python train.py --n_layer=14 --d_model=192 --n_head=3 --n_kv_head=3 --head_dim=64 --d_mlp=768 --vocab_size=2048 --activation="tanh_gelu" --norm="rmsnorm" --norm_place="pre" --norm_eps=1e-06 --positions="learned" --qk_norm=false --attn_scale=0.125 --bias="all" --tie_embeddings=true --parallel_block=false --init="normal" --init_std_qkv=0.0368 --init_std_o=0.00696 --init_std_up=0.0368 --init_std_down=0.00348 --optimizer="soap_variant" --lr=0.00518 --beta1=0.95 --beta2=0.98 --weight_decay=0.16 --lr_head=0.00673 --grad_clip=1.0 --warmup_steps=200 --schedule="wsd" --decay_fraction=0.796 --decay_shape="linear" --final_lr_fraction=0.0 --batch_tokens=[65536, 131072, 262144] --seq_len=256 --doc_mask=true --train_tokens=438700000 --steps=2926 --dataset="wikipedia_en"
Each number is 500 + 50 x the weight over its row's rms, rounded and kept within 0 to 999. Layers, rows and columns count from 0. Numbers have three digits each. The size before them is the row's rms in percent of the matrix's.

# up: layer 4 MLP up, 768x192, rms 0.176, rows 388-401, columns 0-95
# down: layer 4 MLP down (transposed), 768x192, rms 0.16, rows 388-401, columns 0-95
up388 099:460483485447429359530426454487586531520503490531577505486536498448487507498497568476426542488504571526526523473533519453572546463598471486497517496462447564499514518621513629500501530467627524487541464503485524546449506500483546493509472437536465524465490466467550525545592504455564553507
down388 098:506511509481481630522410471531527490519442510556469420556377574542555527461561518480399501473374457481522587433546479538487392516534533568509544463522478462521518468448377540422521440453505466449454502575478484492490449534452521469438580499540487418468508525530474529529521432419569536622
up389 097:540471579447498521509525497503521469544535455447543513455484463541446494528432478491534534474535446451491497538511467519502448531518483495408456559634501463501490448518392443470433466565529528456418459608382574455477461500465430502452491451499457464533535511431461454565567470497474557510
down389 097:563584577477481520524421578568502545606490447512505511449519441591494520435461481507498462506457454543433584475516470514503542462589436497444447408534498503498587437480415461453453523521520559588465473474521602465532460438478470558500544518503467549501491395486486446589520500518529478488
up390 090:423546460528460566543475499445463514597432462468455431484433499505459546546501512523496519542443485525483482472557495356551551509470529487481530494540426432512569526450477435516485557454507434496628536492555477505569433474505424500483535433517581525470565545506593553556573507542434505485
down390 084:549385469482535517500544472560460485509572459569438516480497517470480487684616464573527584498497560419485460562536508552515492401427512481462492513474502620556455454579501454530499525535443483507425458461469471592468503455515451463427506451458487564448500454450510530494562473534502498504
up391 105:481618520464485483465489428555448499577530429421360548510522483469456469551511496474543512472531510466549510461483585446522572506529474444539460389395474511465520526481559440525475488581523517484476477524475548533489434459509450469608398499519468447569539553454496481501461501552415543541
down391 090:484532524626408407423537429468519462477588589516537423408507506520498492474407500445538523441516495465508514659493446461526582426449522539456485459522489436487454469455507466402495509476453451571480472466496543476450515539528491521418551532520536575526504471579477544544503494424381476476
up392 093:511395415579500472549459565480511488486450462510509474494564555514549526521528496513549510569512516540524438556486433566448456440463483472606485502489536515482510449509546486539485620596536452499494470452480523512550546486613462396503501597441495464534547473612453438402532423460539552428
down392 104:475471524464483464580462563493571538504464500522461563548480459592494575486518530539508442514439422497610411473421360448515546537562467424424473421537504438557525557503455537493474443521518536450542510531517484543575579566386501568563452493503433525492452489360501463468529492567507541445
up393 092:496472416479409517550495551506483482525567558570524498457496506457486518468514446509553486481459529459501469520475459469415566549548489479503471514586450512485472471371484517488499526567407574465456514549566504520495502381466513586435480497416485485536491509500595509559519458495473500455
down393 096:460531534444482525530545478539492488483513474494471515495586510505483491565444510493514519554395509513513505525519522521476536516556472455470469514463522513477422553524540387510455464502565584529486530573476466461443557581486466449620470520485326512528511533507521539542444485481542465513
up394 100:476482484480495531525565454461470491516483480482553486553509493573440517434459474461584493546538482471546471563435539558503567532521493457481494548502557603503487474461552490557540469487366501609430505553450404464480495439593599616470481527584446464443424485500551450500479485444597408564
down394 108:498434533506550510488524440541601396496470464554421442545411574533498512559539557495468474549494549446440559485594489502512492448499533518560530520478517518528473507625455489620499473547466469482483425456502433535485513434501469483486500565515501489557570532408574541527461417449560486517
up395 109:437487528437420475563377536452423510536477434506470530509510444526454512590435446505458543469479553477479456438501449525456584522449475557435623487523415538440438489539462460490546492640529520424467502514468484470513509444471504478605510597445494470436591486509533521512510534454448543491
down395 114:599600522475591521569474497546522601484507492472579477452609504518406487406514526458485470535426557447469481488533388538519550570440480492477504590373483508483547574552507541500536460489498567450582517512641549544512483544531593529450544541457469460554438500596599501401515502482538477517
up396 098:414481577430480489471441551481554419506496454466569586509481482480451488464457505505589602460479600481523497451460477452456451485612475489480444499563447548466474578435562606520554558565496480494462464541523426448534584543565499588441487505518492476557483456416440491477506573481476487562
down396 095:564535423455531482499476459442423649449587486525539409463529478511503541496453540532440363512453523391516502527511486443498533460502542520479564502442481539501554433542523454519435453393535436514552492409524577548532524455484499373512497467522541513485545476534586447543498536542467472575
up397 088:477476477480411499447538541438568472513512510503508531501622558503514473468490456554429572555495650368472421407499510546547554571498552467486501544458504484506540529509502479531545512512516553512575455489449488491574382548503630512480524443498447413460555536412557528469460505518498525462
down397 090:516536502639489452528508518504583454382506543458564560505565433453561505435426456464564459469549551605561523503489470440489393450497460430558471476493592570459621421452514431484512546475423502553561500502509463499422498584477554521441450423563489467428494483454440446429567461501523503434
up398 102:492529493488478460520509496609523559477518464549503542481479492537485472535376546518489562486496491520514486509491551522535475495513643407437467402453490557541444535512468583517512555503492529467493408543519477444478620540539460519541482612401493581406471420513524645515386493505613571550
down398 111:464502419449469521465571437463501545536494408499541498500544518582466519473492526503587510557429564395498457457391447549500454478500501473468470511501437593532510566468522475557554485423582475498541447496518423520503506426549467514477543486539528634480502546475508529422499478440481545479
up399 103:524435431536544485530455473521493446597621509527488549470478519576435544514610457552518515468481574473575515498497506580501460492447549408515419527544472433551499510493510560558464466474508604494524469662510420431462582492491475591525421540545577461553476424478402406529513491588547566501
down399 106:516496524542522356464495517473410453575616471441473519489512560517487437448470491494503579524561481524464458442559460412448391482570489523515550451583487486446451452621584462471483597568557471529509437470459565505408564544520382493531387457418485506538511553498526492558467496560504453495
up400 094:478507587530503510426560534564469551439452510468526475497555542509509599425521524455536508426525432530569456465476450479510485461455602616490531525543600500453510492503484489574503559575513559551488578515527463509543440457390470478486513530512542500443551537538578456502390495491434471444
down400 090:511527493491606475494454483425512552619437467566410537464573556531433463427407490482493522495429445484427520484502555467538457583526438433457462529476535549538491529486561591553515572557484438422500415396422501535549510471494422500466510515516514456467441568472489585570523475478497519553
up401 092:520481504580547436515481551560439520455497480514544457456539456517490527409506489513469529558485448400531587490559582503527522385460490538496499529550471495493442513503617460558530596526495401465504523515530521475548566449486521557539454451465490469498510486509615577482493526462501497542
down401 087:467520526483496530531520594459456524534572526477448500525487505432551570517455575503555452473512562501482489613530490550519442552487511477568532493491474459528550462574511540452475374429464606555423557521479484503500502484593537469486527542550501537519442560486509428457562513544465571529